From a checkpoint of a small transformer trained on Wikipedia.
Size: 16 layers, width 256, 4 heads of 64 (1 for keys and values), vocabulary 809.
Each number is 500 + 25 x the weight over its row's rms, rounded and kept within 0 to 999. Layers, rows and columns count from 0. Numbers have three digits each. The size before them is the row's rms in percent of the matrix's.

# down: layer 9 MLP down (transposed), 704x256, rms 0.0519, rows 85-101, columns 0-127
# gate: layer 9 MLP gate, 704x256, rms 0.0573, rows 86-101, columns 0-127
# up: layer 9 MLP up, 704x256, rms 0.0576, rows 86-101, columns 0-127
down85 098:556451486502489476512508493520513479485491490495448527502437485489518501504508467498497461489504450508489482533539487487518485536483515472519482513485529503447487520495436482519495514497465446508460503515471501501516464490459473503497502463458501524484477500517545534495504464455480504512505511519496460446488509463510506449523503542524511517513516519508480493511464490494457496511486
gate86 098:476487479550514496503515508540488513526485489473483510474484467522508517515483469529490445495448501442460507520497494515539465536524514532512502463539497482504479505434527524483490477486499542499494482499518532526516524517506527528509431510547488420525514506512522476486457460514499480498535511477498483523479544523435510527516473486481503501488516519460496511521521489520486547485468
up86 099:515524482499481527526467459482461492530498497515450495545505466571496478506501499513520480489507524499508522480464545532489494532477495521489506494537499499493521537531529507487461510496470457537518499492479534529506525463502465505498484531514521505530445575499503530499503490524515494516479523490482489499549519539505457541474509532548531470489524541481555531509525496490496472466507
down86 101:510505522495468459531485520457467495489465503498472525520529515476500462492482553536504521478515495465503518544490500499535494468486507548497513503497501530484483504485493509488524531534492523483510438475509458505542468488503525507516510505483517558528480498441505500478498507525518505510500463507530502527502502468537507517500578486490513477500562479545541498475489529488465512526517
gate87 096:458521527530481533521486502485492527528522470535473486517478479508480545468503464518508526491557471493473505491517449521510530484473518510471525516434419543510492512489462495483486509486546476478456480535481514488490509499486493512491488515448492478537474499534497505464479503476491529460492483486526476484533507529511483539497461477549504509473519495521498565460508531459474499536474
up87 099:512468521484478477512488492515577508485520521474531483515524483490506485484535521506484534506502477530523466503476512540525517529473459493525494492454531532513522465462519532496459478492449497457498491459465508503484538481532533495508455488491508477506493500530497481535497527463548526559499503463471516496500448543530451524521478533495509485551545491486516509509486477480514521495519
down87 102:457442514435451493505484504539529497446481507473481480497494525492498473538509523508476498538512484524501500523516519463524467490482466469477513468467531500510428520478490561475484561492478453513509507454492481458538478510504498506469508506519500496506500545502492512505495488460500466538540522534491500572481495483505483503473493528485515457533525504447472514523512504495454505491506
gate88 096:459523510518493560493472517467497515491505511503488556497508483514505510461502516499466504556554465553502494485485461549486479530484535479506499474477517499502497506516456498521523523536525482513487516493487483570456486543547438543512478498458503510496504457507484522518480444516503486531502495505542499500514492504503510494505517506511497537512500550548482519487512513463472511528503
up88 096:495513531494495511500478557501452506501496506516477490477485479453494551486471528500513486493468498491513499471505505499504510461482493468501505517556470510480466492504519501518470466506471519529564501544512487524477469474492475465542554519469461499487519455492545492521518488529516481517465485566479493451533496536471512481471509514499491485488504454487428520515494470517514511495494
down88 096:521509513490552514481486498485561468533518504487518449515521495542500517498522535507513475450479482460496481501527521497515538477494530465527498503494486472475479492514518530457471463480466457498470502558532500529479547533549520514520512461488506443506479491473494499500528515518494530487516515478485473453506522518474480552476487503519534514437481498561511462481498508488459525484469
gate89 103:513541502481463455511542496497449476467471528528494509444542477514477531514496486497515533519497513472455450484473513488519526523511478485470505507477515508512487492480477487494495540480503458536532487522498503532494535485491471457490468441533521539528549467541448470495496494510506517496506519522510467514485489490476497511499452481524514480467490498506482494488539486483500482550468
up89 102:513514530483581476494464500481500504498474510528506508489497513483454519463498488519494536536541487503501534476510504468485507478454498487518514484459538481508513466499539498494506506536510478527512491459487484504501539507499518514505515516512485532479548519462476489477493515526525510479536495485497503504524522451516482453471494491483494479486499526451502529517519507470490474525482
down89 101:486408510491480519443459505507534528517502472528487497490512517470524476516490517494511481513487518531528488502464465490519478513480490510509472516479498474500512519529498505443470493494510509471516488506498492523440500491505474519469517499486477522501520451532495520519487481476424532495511561481487500515515486512500525493450495458507510470530523512537490477479544488459495535486530
gate90 094:506483509510479493489534509490475527503462505502508482475503475520522533467502478534527489501529507492446495502545479484499456461457482509503497523530533510503451505508477492517469463484488449524503488501494539490489508502486490551483485494485441513469498535526518499548531492455489522524487555468529433485520521505451492508524479516539508500505517519485480525499504466474520497451459
up90 099:500499513488521510461494524523436509513472499532487498509503492499441529504505524483505491554495483542472470455498543520505488497496489539495516444547456496506458497483496514488466474507486494522522474551480486490501519507521511502482537516476498440488513505511479521517489518488514488482492529433547542521522537506498518508503490490503486463484486511527516493532542463515537530475497
down90 100:483523523539523483527498512531503515479522538522435513475523516486474509515506495486465546481514482516491481517504532486511509517459495496489482451530488500504485494509484501494485558473491499521476452529490522538468496472518478520491482471534470488528514485482461488527508530486454490469476520528500525484516509499489517490529489493485529525470498481494501501481459520511497542460482
gate91 097:517501461458505496488510523483515493496498494456485438511485522458553464506496537517473510473470518509528458556478495519506514487478506470474480454472475464515539513542515526462501479518495461471449490543467497497495524514504512518525435495506504532513519492469545467497501481542529514450518466513498477492427513513483520478506519494485502510493496526505530506469493456490531458523501
up91 099:518506536468503479492487535456456491532476538469473471541488545477506525501461518464491480487480514497504479514500511534489489523515488515457490489483537496527471491508471513513481498480479544515509507524502466485492506512513502531509499484548510518480491539490494538509543542484511472506495504486530517536566445484541509529474494531489497450521476472481502532524511476478501478519514
down91 099:504480481486502548522527482510513532545539487488528495486512493487497499501458501471487520491516550502499526525488492507494463470522475519462482522498507464510518543451486520487486492517497478493524549517501557499506437521547487500490500531511492469491497470507473459482550517525529504516502509498472446465469528487501535491485471503500497512533501491465500516513494500544522513557490
gate92 095:524541510498507553530519502478499481508476495494475527545510511504524522501527478532492508507435483461491506484508492506515448501483503520530523413490473523468511509485545477485488535516532490498488493448508488493516487502486468520508502487461472471478463510487498459505513502503479452521481533535441477508459509483479509471518509474527487487520508501486501494515503487486493515468518
up92 097:481505482513514482552473523524511529464483492540444509534445500457502526505504466485559485523534522533473470493505494506507490496507508488503501506471512507499460511514488487530484506498470493518527466513556501479522519480540503512479469479477535479494537475512495488485499471480472514516476514501509548488471502511494507523513521507536504516494497453511507511544497505477517508536497
down92 098:512515491510532559514486501453497539478523487473461469477510490482546550477525477498494495464511505499518507473505492446519499523489541511514502520429493516466459487522466496487527430503531463481533479598524502507485525523533534484508473501531503468508476486516514511504501493496498480482501481476498491481518488479518530501502503494449503493493481521453494487503475500478537534478490
gate93 096:503479529484509503507469504520482474475484505472534487492481496509507560506512501520464505534484510471483471533466513519495482486509476451501503527460527481488481474475483498444489530498505532525514507530466499480530512497552483492499492488508531503438505488517526511473506488492512527526501508504491491472500538483509498434541466470531488479477516498521506534496498515481473508509471
up93 097:508483517555460529512498490523526495527475497508530509537501459506513496525475452503506484507483550486495504496515498516515536537469525516522482493492496531514497480496471494493501559506493480469548471509487517459468478525502503456522529548492523522488467507496503492519482463554474488520481521488538515480483522485510518493539521539551471474515497503498514492515490535492454498524504
down93 098:491503545477517492531483526455506483477444518507535491491502518489498494482502485545533456476467511468495461512494542499470488514480493480480498516467499515495519462487499537476508551526500497537494494479513496509482520516501564503505452545437492517501472495459462525515487507477527530513482501525472512561561529474496510488535458446477518475527503478450527488507502517474495465511479
gate94 098:493510502534491532479532537510501492516488511493535534521505528499483490475509474513519512511502479491478501512532479476524464514509499509477461540498494459514500535502519537502495532455525493496517469516515485512491501480534468485546466516487504513465494457541481485471526495544516439491517477513515496484505454483485555541494530478526470523533511531503500540467517517483501504511513
up94 096:514474491510522430543510511537512545517523524432476489510516484541470497484512493532542519467527522502511463507536544468456519532496482478503509489444531487520512463495504503493506527520494468494518501517490458523514519482515497473499528522503511504466521521516506531516481513515491531509520515506493526477530479532506527487505493497517485502569511523553555466484509558490504502501530
down94 097:530563484494479475528514538504493512502537476533446441548509553473530473491524500501492419512494516481476473480500480448482509541483497482482526508527494501502500453518497478516483493488483534512486485482513457488506525491498517522477531512507496481543491503526511496528483500481509528512510510492491514509545529474502469461514522528510477518509523469515494462452540531462508508477483
gate95 100:482526499488472526475495475552517483490487504519527504509510503484513516522489492506530499490418496500487521509531526489478552502470503528512503492476532551521504450477507451460469452482508489476500527503481471496508451502448502544525530471485505516450501509488501519520522515486515446515488503511457498477497500519495466534482528456491501450508542494455545503518545482508481499526521
up95 096:496536532524478501493504472511484486467468475486491506505507471497515462581538522501505517513505501489489515518517489510537554517501517461477551486521530485445497471474502522523503505480490477495484515518527473484513494477507476559478484424463490503450506529478484455490517468535518524526465467495542505491525517481525507538493474528485444566499499497522529513495491495516500505472538
down95 096:516534514488495546472505517510526502516518492493491503519449493501453463525527486479540471542535474444512542534543528516505520470553491496484497545494488509501476503517502481509511481533533484465440484472471521483467474480515512496452475506468505485495515514506518530492471494484510468474504515570514472494522472500456497490493524491485538476515461477508520481488514530453491502481461
gate96 100:490497457497502522541509543526547519507485485440517472504508471502505491505434490451508504497480486524537467443513500491501488504474494494509513482466506520464490488522501484541503562491489507494493475510517497495477505525523492513514539489477447558500484490524496485485542483530433473518522536491537478441511496492490476533533504492506481501526500479542494496435483485514499564485480
up96 099:500511517468484508541526480540524478496486517502523511498479506526516497455497511542481525527528518487493479554496502483471529464505441541502485507496506474525508521535478557505470487497469515495545513481485480535487463483495449497531507471553459489517518520484509461517470540485496467484517518513464498522465494520493481495532486497524485523529483514476498495497516455493523484518495
down96 100:541452510499518495507442484519478479494489505496485498505535517499549538527513493472500519472493506521492472530486516460537484500534497484495500500482516476514562471513452527464495537552487504503502506518470501522476465495515486484507490522525526529497541508488501508529486514484446495511527491432516486478497505554488536484505504489494522492499512450503538489497541520521471541481524
gate97 098:466488495482468456524543509502462530544549469526526506475494476489510506465507510546510514504451513467509477548525526530539466495504510513467493485514471474485511511499506519549455518527527493527485497565521481513478499485522493525516453494483481486528514537487540473525503472494492488506444492558484519471438499498537519485517502432456505496460457511473503534492494463516512530479504
up97 102:484501499512499501532477476489516506471514451496469517511527524518530485477489542539473493495508497499512488479512531500483526494499491482502486529532505534493473471527533516500518450493515517465464525475551478516500459473492485543477521523488480513531541482468513569486482552494498542484506503473513514482478511513527493452500451483498491516495445522521528525496497508454525556503516
down97 106:476423505512536509528489474489550495508490525508515447498537485518480477514515501490499523467528520509518522480495474523528486493524523483495506457503505523502488454486526497478529455469449487466520520478523475457518540489503494490483516506477506478477493509479512573493497515483490530506513526462537515476483499486478511494532519482548502530525501516481537481517515519492503454499524
gate98 101:544482492485518541558497479502501473506425500536511531483492536499534504478530511489484544490508571499482497458507497510499516481488517504473494477469462522482508526505472503501496485500493547500482499495485498453476484486485546500456515521460505518548572520492534484471458470493525499527502488535485475532489498487486481510492494428520499500456473481502529449522531527513502508501509
up98 104:487553479495510486547522448549541482526489502480488494466531516485500512468470519533468501535482497513501507437530480449460505514534521499512487498532502496507527519489489479508490515473507521481507507486489461497482475489511533487514533497500449548484493497490484480525550485458466481529478470473450513468559469510472490508495480484500486470484541503512479514479530512493576502508479
down98 104:478466548513535535469525483485474506465507515504499508495492503498473477526513530518512476477492482510497524500487451504495489502516492487463510504513498478502557488428474469499499483503484558532479523505485532531505459498461514513463517517520504537487514504522450483498491503468524495504498443519545511465512506485499509509506472482509525483517507460475525533507495502469474470544491
gate99 099:508451499485486506497501501476500521500488521513459493473512520495463527446532453466531517485474474489537536488512554493531500495516476457473543473444460491518510454484523488500500473452484483494486484486521503464511466546472470485506492497503481526513485498504503524503471500473474516528431494478463502521489507499494513490462490521519522544513508502519473466485487580464527523489537
up99 100:476508489517455533491474505479456493489489470509513520457517521514475475486508480483496478520507469472483471546452529511485458468526454454472450498521471499555501587525503548483545519473505494471506516526524464512503465532494506503491532502516542505515531486529480479501478499477509457508489501490519478502524470487496520524509486451503496490473485520513487534476507509525474487483534
down99 101:495485544482482460526495510451442509499455518507485459521471512462529498495500504516528487510517502545515536446500475499489503547469531483501438493497496492507498513516507492532475485487461513541560502495518477519485479499514477494528547520497493497532498498503582506496469500502513496521512501465479483527477476500524533472518474480518528521516518491487506499523555538468517484464499
gate100 099:472500520494515512483508472483497503535487472546477532490483507539532504505482450502523482524465531478476478493519499483486533460495503480479498498489525568539489464535484485499478487487451551532526501503506497461448501507472480518489535444496453491509497500513499505578527535466482477506519530506485460462502504547466497530520496503565483485544519498516531468477465441521505496491501
up100 105:508510520539475470537498491479502522454509482474499477501486471461474469469552480477519447522526513483542502478540471507503553463489514494521489496524481526527485503512508521458531494511512474544505471482510494504434569504542462486501500521494530501483549491526511486494475502493500493500480452492480487490497494482484483471496538490456558526494507554512481504524478480485474508511507
down100 104:542497507498511480520532506533463494500509501488491512475513478496498520445524484519478497496512474514457518528483469495501513465483495513492512499540479482488528545468510496502521504478503491504466453477477493505515519505492516524543481467464479519468512493524455501507502494453486487516490552488514510471503473498518521572505505467477536494518486529480514510524511525517516489500488
gate101 096:543467472501502483531510474530544480494479507511528494517511498520525498413522477494453532544455436461486522508490506468525511463480550501494469484467505476502536485530523531486474494512534503521493505514483492495500514502494492509495507441489468533508531515517477488502498471527479469482482461498504487509536489490532486514500485489499507486508507539448503502533556507469482500543497
up101 100:460522493545461498511523528493489467516510481495485540500477520487488503521499518515504498496500476533477482530509548526534532507523486505520511522559528456543488493487491470497491492503512478491525524532519519529474510453520506464485490453502531516465507467573477497521470442538480493497510457434521488527489533520518522511527474501516526568469532531531516474496509515471479501485510
down101 099:519502498516551496507551499593513468497477514465460528509466493517486501519510523505516526480535464477459558493523510562496470485501503538506490534522475482509465531495511504544495509498491440459481547530469524489511444471487505520474483502497483512481516469482481503500513510508541483489498479497475539511540480488518520535487515542495524476524489493520487517515491501454508518492489